config.yaml
num_hidden_layers: 16
hidden_size: 128
num_attention_heads: 4
num_key_value_heads: 4
head_dim: 32
intermediate_size: 320
vocab_size: 4096
hidden_act: "swiglu"
norm: "rmsnorm"
norm_place: "pre"
norm_eps: 1e-06
positions: "rope"
rope_theta: 10000.0
rope_fraction: 1.0
qk_norm: false
attn_scale: 0.177
bias: "none"
tie_word_embeddings: false
parallel_block: false
init: "normal"
init_std_qkv: 0.0206
init_std_o: 0.0
init_std_up: 0.0206
init_std_down: 0.0
optimizer: "soap_variant"
learning_rate: 0.00636
beta1: 0.95
beta2: 0.98
weight_decay: 0.045
lr_head: 0.00906
warmup_steps: 200
schedule: "wsd"
decay_fraction: 0.828
decay_shape: "linear"
final_lr_fraction: 0.05
batch_tokens: 32768
max_seq_len: 1024
doc_mask: true
train_tokens: 144800000
max_steps: 4419
dataset: "wikipedia_en"
Each number is 500 + 25 x the weight over its row's rms, rounded and kept within 0 to 999. Layers, rows and columns count from 0. Numbers have three digits each. The size before them is the row's rms in percent of the matrix's.

# o: layer 12 attention output (transposed), 128x128, rms 0.184, rows 59-95, columns 0-63
# v: layer 12 attention value, 128x128, rms 0.209, rows 60-95, columns 0-63
# q: layer 12 attention query, 128x128, rms 0.154, rows 64-127, columns 0-63
# k: layer 12 attention key, 128x128, rms 0.166, rows 64-126, columns 0-63
o59 115:497502504462573546508509549493508492525509537566496455535511475478473500512480493490490489526492481471542489477495515502483495516502501463561468547478527547484511535504535488490486474522472477
v60 129:453507491481511552509496500472487434456471498531524527540510518507537474494520452475499500497467464493552513507503474467549461495509518479447503524515495483513501512448502473458509476495492486
o60 115:478498496446462492499490506479521458476551510498537499520552467506498494462558494552543482521506497522546517508502473484497480521503520487507525481500552513470531537452503467478501476500499525
v61 134:504541513518502514528498526483535534450523531490471497540460518496469459500492466523508460505464511527501489460488533467555467490514536535487518558486535475495474467529488488545495488452486499
o61 121:489553486483523558539472472511484506466471514503482510551495522481481485495492480486494451520510516515495505443471503490502489487511514521494512534498556469490490458500495498499490513500521501
v62 114:501523495515486476528502509522477490505483501457507474502538464473505492533494503530470478436475484562478506487515507526496465476511554486514461528526459478494474474542521507541484526470488541
o62 108:481519524483480471545487498513450486512470492505516485535520520471489489479509521528478519487472480485476534472515478497499511469494535526497489534536537493492494554535502491548489500544517541
v63 121:514578539524489511507522458481495491518482506515478516523530528510468529493480517466496481468495536524513526493531492505516542498517530506455473527479484483506493529466483519513537507503553472
o63 112:499562510540455482495513499517434486515495522516511542516529494510508499503494518484513476482509506493463536523521499509497510520531495533472474508493542519497518558457526510518494520497551474
q64 080:523497452473535501494511478529472486514530459488534497546491526512538474467504481505504480477521459464500504487473500489475476475498507558491529480515508518526522514522555547500495506558526477
k64 086:464516516530516518500517498513494509473538519486439495433543472485489509540521513519521486493465492528455538465485524511510482534518507525503484489496520473471492497493480469488460520524514561
q65 089:530473508470515512512540499520486507531433501495485528506499513511504529521506436487484503530511488469492512512517496506519484509520472487520512527515504510517515484493464557464471537447528506
k65 074:521495488482498542525489521517509501472507522517477498456507501469475422473511462513488473476519483541551542490467498464523468482476530464530469494481541498536483437473481509510534467471508517
q66 088:457478528502502499518495451464516551489502494473474489486472495525504511495520514552507526482501535538544500479546526480464532538545513484533481533518505480513505479531479504503518468524484442
k66 089:449522499487535554477487517510500495497493569483486513497484475516504515499508514522501506515498467477453516505495517477528461516511500454511485492501493570437507486501474472473471521520512524
q67 090:522499499494501548527523507451472545538504479474491513487529508468498501507499476504497552476478491502487520512506500524446542506487473514517464522507534477503508475538407519478503507471548489
k67 088:531522504514506452466503478523519454482540488510468508512517469499475493450522538553476480525533479529526459471509484521545511492486500509515518482503493510533534524476538478494503502482497466
q68 093:519532480503507480507531502502468530514511531477482465462494494467534534507461487480503509515490518476487511510440483538488509501508478509505511465471479495486528467497512500471476504458511520
k68 093:469502478497527491496491479512461475524491449521526493514452502499487513528475500476471535473502505535490508494535522512467454449462474500470486484464519516524482474507522543508430492486468481
q69 087:561521460487537466487499487510499511491499586483528542513485485529512496494459542475535494475484498535560488516476502499556513516511530527479540533537483465495508511528529502539490525492464479
k69 085:512474551501514508518517500512511550491488507503477487507470474507483525537523448535474512473504536485516499475479529516505461515529472504501540528502500483454482499531473469497479518502491524
q70 087:500512494479495476458505565488519493518489502471476469532503510497503486476507488476500518513506458484481508495498492511473477458567486530575509477504468472493494513491520526490504483525507528
k70 084:511495517526491555529534493486514491479480472493475516496485519489472537539466497519462534471494507475445508538480521490470502489502489509506510458488507524490521495523501491500485473496506526
q71 102:522482473492501513476521487500519482506528529499487521483519532496482450464497490487502490503482488515547502497541483537522518487514459525525513510518496461545534517498536532496509493532564492
k71 094:489521493526480557493572492490505476494476529481475484530534489478491503534537514493505530490496484513471515481480492525511522494493461528476449524502533466514520473505473479486557458481513521
q72 079:526477478551508520537510503493523484523521499510514514497457508454486513496519475513479482524465540500499508503517489508515478556480472504481486502518540527515514476535457502472502508483465518
k72 081:518485510515475477471525486496517452465489487461503477524535527474517477487486529476504501523506499493527509479522496483509508512469506489545484527486456471506480480483533515524475508498528484
q73 092:520499538528499487489502563484440535491503506516487466480461505481480533507491500514452481500484515526531480534484496519503483527491494471489538505488519515528513555521470480529462517495504489
k73 090:482514492442497494500465436473529470468476489474469510510488547512502527520492517470510513522496503509529469493521469500487478522499507464451496504511464479474451502470508517510516514507475460
q74 099:488518475521492488446491503496499495501485510470566547541492487543510523508503510481509491488519482535502518500505502502422502490531492469524483527522496498455460453512538462489467507506475498
k74 092:498510527530504531465490523520504494512485526526470524521479475498480500508479489520528503482505487533509517512450497518525478523556496482485515515506526481465546510503470503477522532512480495
q75 077:520448519535495493517484533464503502510508518498516467517506498475512510488496460474499481510494513507498523515505549463528511527487512483557496503569532470531486485497476453463513498519467504
k75 081:445537498477477510506532493469523519475471480466474509515489507525505446491549538491465513464495520553472526528512528489457494528559493518486493502481448483510476469459536465534479489449517498
q76 092:518488491516525500546453499505510500460515521460530555463486504515515457565497504527513504520493512521528464493481475539480540528508495524476472507503502486499496535502503514488528509478477511
k76 089:491498482481475451491466482507480535519509486533508520507496499508503527536466495494485465496460531494522490527497450507537508488434500507505499498501507523494463531476476469480494511477473497
q77 100:552477527492532498516554492531516500514476441510473483495491496493506458520528525494516518488490525468495481510482480439461500470509486471496502488525471448497496481503499497488473493504532496
k77 095:498516497524559501501530530513471490522502468480514484473479534517503472485503564484472535467491522484480496498539519486484500517495486499526478440473476481539534494506550466513459498485530520
q78 093:436487483489505511466515485486529509516518473470549509475506528500480500522467504472517532497525491483492507504481488554495538510507518504510444526496478504446487478471468498473521499488531500
k78 087:477512482529515467492464554499499513474524500520510502497495494500530476506501487508519463540508531504525453515517514519534562475476465459477538514507516539461506544491503495520514482493512466
q79 100:530516471513501451441469504493510477506519481502527504530515499515502518443484477458530488507504490540463466486519512551520502456517526510480504522543474497487494515495502504517481496486463490
k79 107:502522494470538461473504482504503491499474510488496497498515516487482525497517465518504491486505522505498464536456500503519492534518564488490452521499507525481491482485476522449503479442468504
q80 098:488534496474498478518483465496489546503532507511539502505511488543542478510494496514533467485505528541516492505490469538516475551502534498489475494489445478425542525497524463541504492485460515
k80 100:516535507484473484506531495505518484468443468547525534513454469496488480498482506509513475520483493518506480515466462485533476532476493495510547498491497525554481482486468462473459466492486489
q81 103:474473469541479534521506498506532502509503476523535487511482520536526442498531485507470519501500576496499519553547522501532531491459540480508497498438539495550508492524522495523475502515498482
k81 094:492492539519477510517486502492496469497471544483466467496526550548521524499532513458485521537483493481498490493491487515498527544483503521475468487454499476486542464450488516511507489542530542
q82 114:537481496492473533491508536472537492483474453487505535522503474485491522509492573471510482526476486522519534543519481560489469450497510480482500530500527515480462508484487458475523479459502516
k82 099:502547496478511574503547478483524504474509465488517547499527533524477486528505519498529480478548507480497485528520518526508481514502534471521504540494495535463469498524505493519528499499491471
q83 097:521473541517495468493445501480508493481516552475465524503465525499486527500512479501491479503505560484529502469484541499538497468487431494480508494491489515501496509445492515519570506474480515
k83 108:491523510477495506469503518513488496526461517498500524484490503504512525476540494497472492499504498492490526501523529526501511477501493502500507488528487522453473460502495498431580464463487539
q84 096:456460492530484501497498436503517485524524502487556529492463517510505487483500490511510549486491487548523494457503490498500526478522568427491542501501460460471483512463459484506493494505502511
k84 128:472501494447492465436485496519508525491503505556533535511505473484495529460509524495502502489516458584526493489471477497525512547512516460469478462495498527458500530509482474527509535473495475
q85 116:504493504508506487504468453484511529535526519481523501479473496527462500512446497492526472501491519510531544515472497527501522497523495505489445520455515468522478524515564517497539472517500487
k85 097:523477499518511509508487480482466537516476479467508506497452501489511482525511533504489502513477493511489487493479511499497521488555565495483518470483467460540496506458526533515504465498494481
q86 134:461519453547492515479499483494529444480496520494493539466516520543515530502515493525511540503500498522511473542516482516492499527477479518527498513504461524479466470514492475510554454470549469
k86 129:474523469530480456513508506466493489490502471490495492488530509534520514536516498487520490517486471493547490561537501511497515449479480509512478510503468542494486406549488491516518438494483489
q87 115:509524485485503511513527467521497522528519503489462541501503524513460503507533468534512537483548506534489547494481487528509480490526538471491550513482485499494537520502471540504466524484517501
k87 115:500551475490496467528530476499523462485515501519501484509488508519490459506498522511503491496525512548498473512487476549520469490531564479542562493480482490496529499516475476523518499533517509
q88 115:486494497524522478545473504480480491508515480505504547522443493522489505514456518487494500516469507494543471508500525486501474493531504526471469511492454495500464538544528514509484491455481506
k88 126:486494566522509498484442468467503490500508518521477486481469497504535514499442501501479489484499533490517449473478556490503479518522523477507517544493508494529476491497511439527505515477521522
q89 119:505478468498511517457470527488533519477458471504510513486496473501503475469506513560459519480490532487524515549485493492487478530459507527495471510498489501464521493515506513490510501465490559
k89 119:481507526501501488478478534523486492472434487564500518504470494514502501474517467518545535496509491478534528528504468529486524528461509489527491489504507496490513462537539479509523493474470526
q90 130:502483494478533431465500521505501480496510515540477470478482506466467484519531466517522527505509471490505516496532467520501502506459549525466524515530492522503468522511492514481516502470528493
k90 123:508526486486513476477538516500488476462537508486476503495487530462517470520513509522490490496482497466520548537556493494449522528510506520469496527479471520506522523547497508519461449458511474
q91 118:503490447460495453539522477495515510519498514519535484524513481524524515506534469438496519461510507516516506440484490518505529457516507455493460504509474566487513517482482472499533506505482486
k91 124:491456501522479475522504527502520475505489507562484488491531492508467539508543500454451529508472496499483490509486522501512493458509554495503472517527459534534529535486460470518499473488501520
q92 122:532510456498507522467520461493517484520495473506483494485487541478484514507483474445472522509512514505495482465482515553510522490526519503547498479482457496487484521508485513539478524468496536
k92 130:537488500529488498521519508490474514482475508553524540522488496454484517494462503487478498496470491547495505552494511511494490500514513501520499524488482463516490514518510527524455485503499511
q93 120:507498526471525472478537485544501478464500483487497496560505495505530519512490498500511532498535457432524495521504513496507498485479490477547520493474502467496495426466507461465510529477523501
k93 116:510530473482535559506489483566475485455488511523538509522493507479470508519526534506519507465533501473504496492486515480472498529508512479521503480475473498473481464524527514464473467519471489
q94 118:490560519504539474508441550502470486504485518532472469491531525485513492496478478500484486507499503472509496488509563482522492504513505485486523511513496506513501480514512488543551476504483513
k94 120:545514498487528526510476504526463482536543524464481506494533520516500498506480511516506488538473489485486491503504533495517497501529517449476475532479485502499499513533496518512522416502473470
q95 127:555527512508522517455492485471514506509477521504543517487576538491456473500479481545529503501502541549480512567499490506507518504478515472493523482528505500480505469459569495488494510504507483
k95 123:495489555504533493494499517495510463497519503522459462490515536491479488503486482530556455515508528527493499531516479518507499505492487508524568486488532473494531483454493492515490486524530512
v64 078:530515503505491485490510496468528521520501508508498491501493521483496535516472484520532523516551492512506501528506505482521513543543462548440475505541463503464527505475503504456498502456479527
o64 084:487502506531523495496516498531446502466494509517539482479498505499484473515536454515499498485494492504442468462480538489502480430483549484527529504495489505512503534524528515521487523496499497
v65 090:475495478533473527485493490520491524535489525542500504500490501441505506493487536498505464497493496510481522480510499471536491520481528496492533507508538454489497487515498496493486492552545520
o65 088:519471475462568505548511531471515477488506494495495480475546497517507477487516439515515510541498507464511510493514511533479509460484526537517487483466512516552498506496486510486520464540511471
v66 083:487466500526508544504517459536460510492509499492498520485543527559486478525481503510480505494464475478479475504492477486507509528499481529511484502479499468432510516489453520458491492463498490
o66 091:507508537485479491482549482473527523519520474460495476499427509470495523483526497478504450493517544543502545512514473515487481490503507497478526466490460526517534533498491474517501487527514487
v67 080:521482510519464486505485454505522464505464493501517501511451533551517553459463505489489514467469546520508494498510466471515509455457493481501509527535482504531493522518498532519476485497453491
o67 086:473536495447505534487535516546529522480535513516506510521497477499506485541536521537521472515502500504500481512487481496506498505523466530514507456466483506480471492500526467515499502519528515
v68 086:454512466497460475456547497480500448466470454486494506492518495488519479492562485518498478484486474471505539515468465527532498492513539515532529478479502477497452529508527502498535513517536505
o68 099:489517491486520526495497479495502558502509530516521500474499530505467501499470492447520509546513495540505454489476521468496510518479458468513512494485511454523509500499494523492537480513470494
v69 085:504510468511493502504500528517531533497479504479511472479494481473496517532503508493497497508515482482508554490491447494485476465505507470454507482511520483549446450512501488487451517511493493
o69 090:440494494541489484523503470481504484512509483527466490504512449525539496463522520497488484518476500495506502522486517519523524523477485490544477514455514487485495550487482517497587491465473510
v70 084:512481498481480526511533528549462529494488523521489520477499510494456556532496525522532541534451496506493483455484571498472502500528462543489513543466492516544514512483519493527481494479498542
o70 095:520495543499521494511476470424529504544485532502512481552516448480525469480499515487520499524527524504516535490533440517536477488513499443499492493515537542506546524478531501478504514493504471
v71 082:529485469521524478516515522553534510502456498498510511475491514468474533484526518509482538498457465493490509528527483533495465484503448491517471466528529490500545494495493534504456442465475503
o71 093:450505506513470484490493450515500538494527499459515500533489448531467503490492491519502449474555518522512507475500492485519523505479500485478514495492495503487490508460478521509508536502494533
v72 089:519474498484522472517478459527484495484512505517509503490495523516529536512486527481474516503463487484526482478520484470484511521507529446502512468496471512437529482476486503427515532508524504
o72 097:511504509561474519469526508479544523532489486506472485465510505487523479496482488493498499480480532504508479501494499540480517471492491534487515467505512496521479518532519522564455495478512496
v73 089:490501505478547466514473497466476481486451515492428497497528488492502501525503460511538489493511558492525501456488502504520563515512515473458482495459487502462450478519471471480489511496544496
o73 098:513483521488460509474528516558489493465490461498508475505517510517506462461541467512462517527488450505501485515491492523510464484476519482553499510510498510516544503551489526480550474472505469
v74 083:496484481532479492441500512500540493473487494522485506504498516534480499496494477493463483476467485500487477486495501571510531508505515536482531524506518540480497492478466472468486503514482517
o74 089:482558511492545516504496503485504489542514482477507489533458482488505480483449517527529513479518500469497497528471542505485507468484534491497492506540497494518457478504530495471499418461508472
v75 083:488518468482482499543521498460464558514476487513478483525477460461458504510490542499551518485518480532496509485554505495515490486503510525513534511506517463478460504489501487555491505516486508
o75 092:509467524467553485491506533513477471498507530470487471491526524478489514509534485541493516527489506501483531546476516500477521502498481460471520468475495514486521459507494483463508525483483495
v76 098:516483515485519521497524514497492527482532451477511516494504471490510466490504500480464487488475455475495488504413497501537458497447500532504527478461484514553500511521488521503482468458506462
o76 104:500449465499480510500480495476504451541514506509522481504532558520494514473523478502505488536489482541503511490514512474464528488532492495509493498530548520478514515468511487516510539551511485
v77 081:524519512492504523506511533508499475477503501512532524477493476527456512508496495520533550492460499508475512520504480500506452494529520451500545496508525534522499535485516498501540494515513494
o77 086:472494488494501487495481502455507526493540504501534479555463521467548476503513499425477463498489488507537498532493520474509501473507475493477478499475538520519496494505510519476493523514455511
v78 080:502463497529480483493526453495495559474495505490516485514497497486531523500519463497510460449492510510501488532529506490491537512482559496487477524517495476495506475490518534470519484480478483
o78 088:498521467548497514497474479488473522544497483502507481459463534536464497526466472530513491552516501519522513505434455530523472497508501480521517489545481496483489503478501508515477523506530519
v79 078:503527489492509519483523488520488498529490515483497507496479502517535490505501502517477478454529514554513549512544485472526478507497536509471432452505536524562522500520526538476493469500489493
o79 088:497475523502503503504505471490508519472514491498488466514525528500472492516504532491528489475524521454508497505473506520502518509490514480521500525524514499454517493440503462495497524531471499
v80 088:496531515457485443478509473511493483515474467480483486508481519534511490478492489488452496501500474498495497508488516531488496481521502450519490497514489495530459505508519456537522484500558492
o80 092:522514548484541552523498506488521485452499506521501527509500495498545530479452501512524489508512513511454471500478499485500516496466481529540480489498529487473519533501492522515479512485487525
v81 079:512513491507453538569470512475482462475536503504520530487515529502513525540469459487477530478449529498520513532496524461559542536474471498506533438487481494519511522501514515541522536465514489
o81 089:499459472496533491443530475566487537489469489510468498496480504504473455471548512523526489513523506486514493458541487517525477512503491526485508501525533496547485503475536492469493495522491533
v82 084:507488520503505516517468457498492468473486466472503453486502501534550447513475522467476553521531503488529515522521484460484534476535508504457472505479487540498499495510507431493494498485504508
o82 087:531540513476503516528507506513490475542477541547475526522487536468486522480515495505519482529487502509521494465489506488470478527471496463478524485526545452504530494533519528512510502496528514
v83 094:514472541485488447525522489525504484506464487481524444474503485489523465485516480532501485528519499509496555495523501446467489512547484537529515504517479493559458494452455498495521511491527497
o83 102:510498465487524536495500518449457476513501503527495527495474480503470517505476489490510489475489508440490473508475495528476501525489523515471575463509519514510530514567524466516479485516477514
v84 088:461483502517507505558547489481524486480503510466499563516497548481506458477526501492474530526476529531498482486527482530497490522506465471467501503489528500524502564485524479494522476500530447
o84 095:505504520484487479465472542476508503455475489540474442507482486492498526512456495504514494500518476442519511441495490443535477525494521506470493507488477567473497463493496526477500493497487493
v85 084:491471501509502515528530456492517496521555479493519454501512507528438490550501517478533532482507499474510527468524448512488493479482534530495459500511536504484497516454485465511524530498514473
o85 090:508477554521496491505499492501500511487457526428478524475462492483527525446471513475457496471448502516494500503467566518482480494487525459477544527481507485471513490502497521493467478497531534
v86 087:538539473508496500522472540496504506492474481487486501521539506499473478495493539464551485518472542505499495524514511459500474483455522482437551508519488529490556482512521516506469501528462510
o86 088:531473505472495533513524470492527527507487500517497522503499510484484540548540506497498504488543460551531530472500477496502530497503508460560465463490484506519463481528479539466525543459492473
v87 091:510478530532485517507483529518447508454425476485453531488527488515522478489510497532535480527530499539507510510539480492533470484460481481500498528500477501564491505500518494507511479534473497
o87 092:546530453462498518495533462454525456508558500516541512537449475494452533490496507505490479480528485509499515488534466499480491529502486514523507507507512461499518478509483544471479521486471519
v88 077:481521529479510533465531563495508505489500468500522452481511488456509494502481499454497506477462467488498509486508570492505470492484506474494533513527501504498479451525472477507505455518484543
o88 082:507483487580518521487506458478458474538523502485520485510509497548530512495503471486472447534504485489516494499498500479526500483531475494535465514489554496530498502541490500526501510501519470
v89 082:504492477443454553512493561505506491528564469514549487478535510484495489515507524494487506480539499514482509530531528516512471480491487507524490483551506513487550506471464523510515510525503511
o89 085:507468493515543466493474458486514520516459485464487555522457482499503507531515485506489507462466531485511498492500512505483535503537502484458460524474505489522487463505525531525485477487500524
v90 071:516510499474495498520504486493504491539521501461498493469477475476497508534475513493485463500465512528491513532484491489476522485462500540468509491522525481493500512460536531479498514507497488
o90 085:461499475526509472517498522495505474518500476539448451550495470505511476499580492527480548494502543497516477492494486514499484493504523506509493498499475504489507516500464454514524509506491514
v91 093:493502504502528499483558514519488485531520530535537512469484502463543488483476521534533515508525522506511505505494486457497537505478471500528478477519499445488493514501513536472493531439531514
o91 095:510530491465495503497450501448471477519484492499465462505511447543522511495531483493485510497463490484510488487509549525529463480553518506521503539480501516517485483476509509541499477537522529
v92 085:545465555478497524507527467532504510465533486529523480478498489484442473527503524475486517476491521495503509469462486476518516498511504520489510487465510509518520513490492494520541510544496488
o92 092:470492432506468458482503518520524488492483508472515521499514476516514506479557475493493509506492499529518511499517484502494429472478471552462513491503532505524524521529510488489503504492508486
v93 079:506489501528485490528446485489457463497511516518520487459498497524492464484506490480512461524498501517521519471437536458505478497467526491463498505508492529468467467510471516510482493514472499
o93 092:496517472494482513482559503464542511476481489497478488520516460490536511497525484523486509521511486489503455535543502535446537521519499487482514518495523454513507496506526488483504495508519439
v94 092:538511470498483496493485505494467527486521447495502462514552469518495486487506486503500467488481533509496520494484517430536482524541519478462483483474465489481461508504509513528463481487520514
o94 094:523491500484521482505515494507537485532462529504492526505453505466459501486513461508508524525526452520520496535547497506494524492552481554533532527490520480513527471494485496485519538490531496
v95 081:496489500475541495481478520507500496505521526534535477508475539479552508464496485517437475449481516536490505476474474500541543492523512522502506466494495504546464490502512484504520524447519498
o95 085:495502470497500521493531489534508538525488490493440527489491500532540473512482525514490542524532526517449442530515509483473472534448468504491483467517511505491526497530533472513499525531471491
q96 070:484476516507507511501496459495525481519486492468463489456468516450533486516476502489480522463501468456502493515502520469550498508480521481470491508545482506493458458514532460460498508530490521
k96 066:523510449478545474497505510471485442476514551489523527508533488523524509503504507501496475512457474550456497481483474475475488506539487495492541452514541514531544536508487495541512531458512518
q97 070:483522498481485519503491516539520510469526524504514513522472491529512438464533492494506551509507500503499464517537495490511479521518496485523520481487506495475509496502501497499522457523473492
k97 068:535473489539462488512508483506508512494541507550514468498559496436507509519523476523474513488500469470473468533480485520513512548474538516504518502468506464459502506541496512456505454504516495
q98 080:515536521531500480486496476490487498464467523480471514492516460478472521507512519489581505522497494536481528471476479490491472477506471506487480484498531472545511483523517569506487502497508514
k98 072:475525500442504513526472525515528521540512452485539545522507519519524499456494506428483494473490509470484498496503533526499492506515543480530463474489483513532487534477494454507518487507494509
q99 066:504481498482502488515496488495487478557539524460493472454498527492537544498478498530517482529482490485563539463500473510494507513489486477509539480487481488462477478459499468493488542532508447
k99 059:472552497503520506454468514485519513491504524507509497574495475488496477496536539447500454491532541524493470534524519510452503452526503478506526527515507484530495527507505535546481496465473519
q100 083:475486537470486501503460481504504499544498483500486498484459527491522476484501474499448522420495503464511468477548539498519512473497537485486491510527483483490440475506521446502521498518447495
k100 068:524477469517508487484546495534483484484539474510501455472503532486486470526475495522468481502495510501533484501478487514497495529472520512491507457530510522504507543491505490485483454490548519
q101 065:500503484473506501478490436485511487513476513516526542489498538523509479536524482506495507478490495437504466482491513512491486510514555507519471492509504517478472492507516505463520457495499490
k101 068:495484512528501482522524472543472563466500497546486488456490484490494507494475468517493499456499488455495463497498529491522512523487506543469479490455532486507497522497440475481477476491522523
q102 070:518490489507530527480467522500495484489484521491477487506547478477483506503500534508538505552485475558480517498434515506500486477511484493497488505495504516500481533550475521491491525508494508
k102 056:447527488494516487509460540507495475473508533513518554600479517490543494487459489484499499492489501536477519500499475498550526506494504476503517450501524530542522495512543509490525528480482533
q103 082:500499501512494536522530482525502471518541508507460483475476520481511421490484464491465481458502482482502484469527509472506525507452525477498511495515468482488454479492509449503528526538486459
k103 075:461483487481466511497486503493501527483480476553467493509541495482487469528532521517480557523531464482547508498438486464525519518497495488519508508479493529440495474504514529513476467498521484
q104 078:474490497472514493497465539511483523482508505472490504543514481503520502478495458526469524484495493420508504462495471482483504502457516528480474517506500519492527483481487456493487503477509481
k104 081:497500508515528452465531478464528552501498458514484498483509485466569507529467517530491461499522527497516537519482485525496488509556522512484464488543528537517441500487522487503496496507531508
q105 089:515527516491479504490510480489522494491465523492465508507522479482488526513493542459526473530498482497504506507431507536466469468499495488540517509498510517533547512515472530501476452501502545
k105 087:512535513490518524517501503489480520470516548512474532511529456439462494479504505493520523507497509482503551511531509476491479518469518534478526484487498479515466451547530546522500521507512501
q106 104:511505511471499495528518503511483497506512489491479506522472516491496463474568479488486480437539519451495519482541512477503521533500521490448524488514461460531483489504511463479492538535460499
k106 089:528505476522545531521479486530500472507539540476523482470518554497520480540482503511484498450498507466526475532537518507483455486446558484498503493459485487503465503511482501503521465516473498
q107 072:514526480494479458500503477476471487513530455510519474473461508534523508496550491461496502479509496479490476456519508490529471478541490439506516493529462524474439474470478511512494509459478497
k107 065:479523484459515523490479492553531481486510482477515517545482518470510535530448532547524493480499518474486505456509534483471488481481484513467491537464503478534482544489534492510481508505550466
q108 101:546489537481483535483494526463512522517469492503492512517538465505498507511468533529535473509500530528525546536484467524476480506470434535505501484467514531559531507504507545510482468525527548
k108 095:512540509478500505465487511503506518508519514504544531492502503501475518483482464453537459486459496506506519502499507511537494505490483476541481504502480456468464495481491493471575520513534562
q109 079:564455530497533470518543499498492497470460518496499558521491484515517532532531518469492483489504505523454498486467557520504520498524505520478500495500488506510493493511473531485501517508460491
k109 091:531540495466509501579473517492494496478493534494512542497504550532477520487504482493520530539503488467479517512517482497471506478479457505529495466470483492535542442484516503468464455541491519
q110 083:511519505473479496496489468508476521544544499498507492475471504508508512528472477489497480455494510512523443474510523460539488502511501497483474481558431544481501481479475498500497519488524481
k110 083:523453465515519511479505526485506503459493528515479513520523529513474504481501505481487463501528507500480510487502510487505513480544502503524468466496532490515491536472514524494537537455509463
q111 106:502477508465512462457481494483464506497484485491540548506495478541523512509478488503526495546484509567505480525424480514504478497513507515476498495493512515452557497497477526519474470442506512
k111 094:473537471498490494442522507484500489492534514519495503511491473495519543512472481477514477447483485523540510510502519499500481537565502494471482528510492503513478549499453480510506530498491445
q112 118:532522472493527536500491498493477529493497513459493516497456524491490470515497475536556525479514522546494465486516513486496491499491505496483489477498446451491501468486493505466502497471461499
k112 093:491536547521508463507503502548499525504521509513514505486450525478512524492467508473490464525475522486480529469499516493507545514475507512456543527449484519512524485477484480489529469504544504
q113 102:487476483502484518481480504479517480483468538519511541495503484548540525498491485479517521526487514537467446495488505479498512492542544484538512523476470510445513485473490489527506466484479501
k113 119:476500518495473504496525474467560528513507464523513497506502480459496451458476504544520472535517506540503486468493495480477534525507494513490480493476557505510524484444451543510496497465510468
q114 118:529482501522471535478519470493497545458508477500530502500503535544494474493454485477503460496522508495483462442479531463509487478481507509523466499495500461518537475487534516521516513492468487
k114 105:534458503519513510495499555525491543480475483545496525517547534484523538511442519492502474451500466492470503526541475473486511464487457538496490522455490467512489504467530486442519510519492496
q115 116:504509443486512482520537464479500497487513499458503537486499517525455488519510509496487497497473536535515506548471504522528524486525521495493497493508459467515528496534514503530538461496466537
k115 122:508514508469526512525462421530492520494501516477525513481483508487509471486484469482521522501474476504497479461482510521499500516469576497515485475498505508447520510500478482509524517472503537
q116 121:460506486546458513496520503491491507480519553504498514485506502510507486529512474475471511476492497451498467470545519478523523499490528487484538496510481443506498447565535476490500496493501476
k116 131:487524565476499488446483464481487516500519500521480537498528475516500529490459460440515486488484476537530506469453489468528494478504481460523500506526499530514531490520485507515524526479514502
q117 107:479487527469501503472496507510516470492484505496471510502499505509527494491516485504514533514538530535484502512468472570499452510529534492482513471490486503481545503488487492511476508522522515
k117 118:493481539516483475429531497494515537485496487526494467494494486487522492475513507489469456505495511539467529530473518478499534502533514513506472472494540562452475503474520496497520500444531509
q118 114:482514502456509485500519554510505491495465528515482514519468429479510440501512526524529472406497513527511516503507449521502484509513478488545524499529478539493491507557495500510480531494490515
k118 130:472540481467510535488475486507516484502514512510482474492549456523516479496496513544535518462500493487492519518540441479481478517522465555487500521496513491518521506519504482476523473506522520
q119 141:495487452514472490504495442519461488509497531519488497485526518529516502514550500480516529469535511564458492468503485492517507490514549465509499494518425530469511478509483500569468490534495486
k119 134:498520457465501453522504477481529465507535510512518481493510525503467489523548490546494498510507480532481491515542480524525502530570529525503521503485460520483465523530503483548497488507489527
q120 125:521545516525466523482486547486508498519495491493552494503511554511516483517498530503496492476484547512485516550499501499546504517515478527477513510511497472452461508529531531491508524509546525
k120 117:458529515506507499477495543512504491528451484481506515486533481520507479532493484488480493485527509524518515510520446489507479488547510494494514504513472513486474488492520540473512469475564499
q121 127:487478499500477576491491484516484532484452498491488520547524507499478530484493534491507515504504486522466508490472488501510508485542540481572481459488520457505528460515470501497444496543479508
k121 130:526492495480495525470465481504529518513484505498462487531490444541475502484476487541494544492510546537466496480502481530502503510505476479522455480462561476520512515454504565512500532520504530
q122 119:530546540501518532521516512508451502458495513516467524530519487498530485510521498501469490502483507513465506503468501523508475504480521489466555483553539468494466540493485482495482486521490538
k122 130:514521531451539500526488515534472539525513496540457505546516478466515525457520501456495490489546509542497534474502490483469509505503491530502535540537492496525491527434503452515515493520527544
q123 134:520490490496466516490483487482471546498479496530498458486478481438504519497483519497446525477469512517465535531491471526499519452486516512515461529503485512498488499529537525490489516513503484
k123 125:487469498495488474503509529483497514516459459533473471479489491507522524499503477481474504467472507477512497470481478515480461492471531526507498512527463541515512583527483504534499503485500531
q124 141:495504482474456498509514483498453497509527506493532498536460478494508570494529521475475502495491491511522492483467503459512508520537474492472475519471462488481477512484482514480489523518539445
k124 134:471495467480464517536466489521464501554522495511526498507444463505494563496534506489460512486504506509532508465459519475515468500561513504503463492487453470520506498529498493491478479481515501
q125 125:488522518499510490475523544513459516498496498493482528536503513470485479466477494552513508479510491466507527465537469494505515484533457479467522506501454484539494470492500495481482521526558484
k125 131:472541505509504537501484512553446481504483502474512537519473493434460495499485456570516499498497508466477496490498491502497498507532495482463532483525515511500527520514525513482446504551498490
q126 131:497519541514486501511465496476483505500533523554475513489474539480515504544463467499496515504462457516500511478523497478533519518525527486525437516516489511503484500511498488556513506494471482
k126 134:497535474565498538536462535452488486507530526453481515513465487505476500502482492496485484478455489502487481488504534494502510498513511503463483528508516484534482523520503519520513471501502446
q127 136:511447542454469508466535495528496489459487496494480492495500526498506465492552519471498557484522492496502530504497494495516477473459521486499522507496496488518540485481481496479480511472499523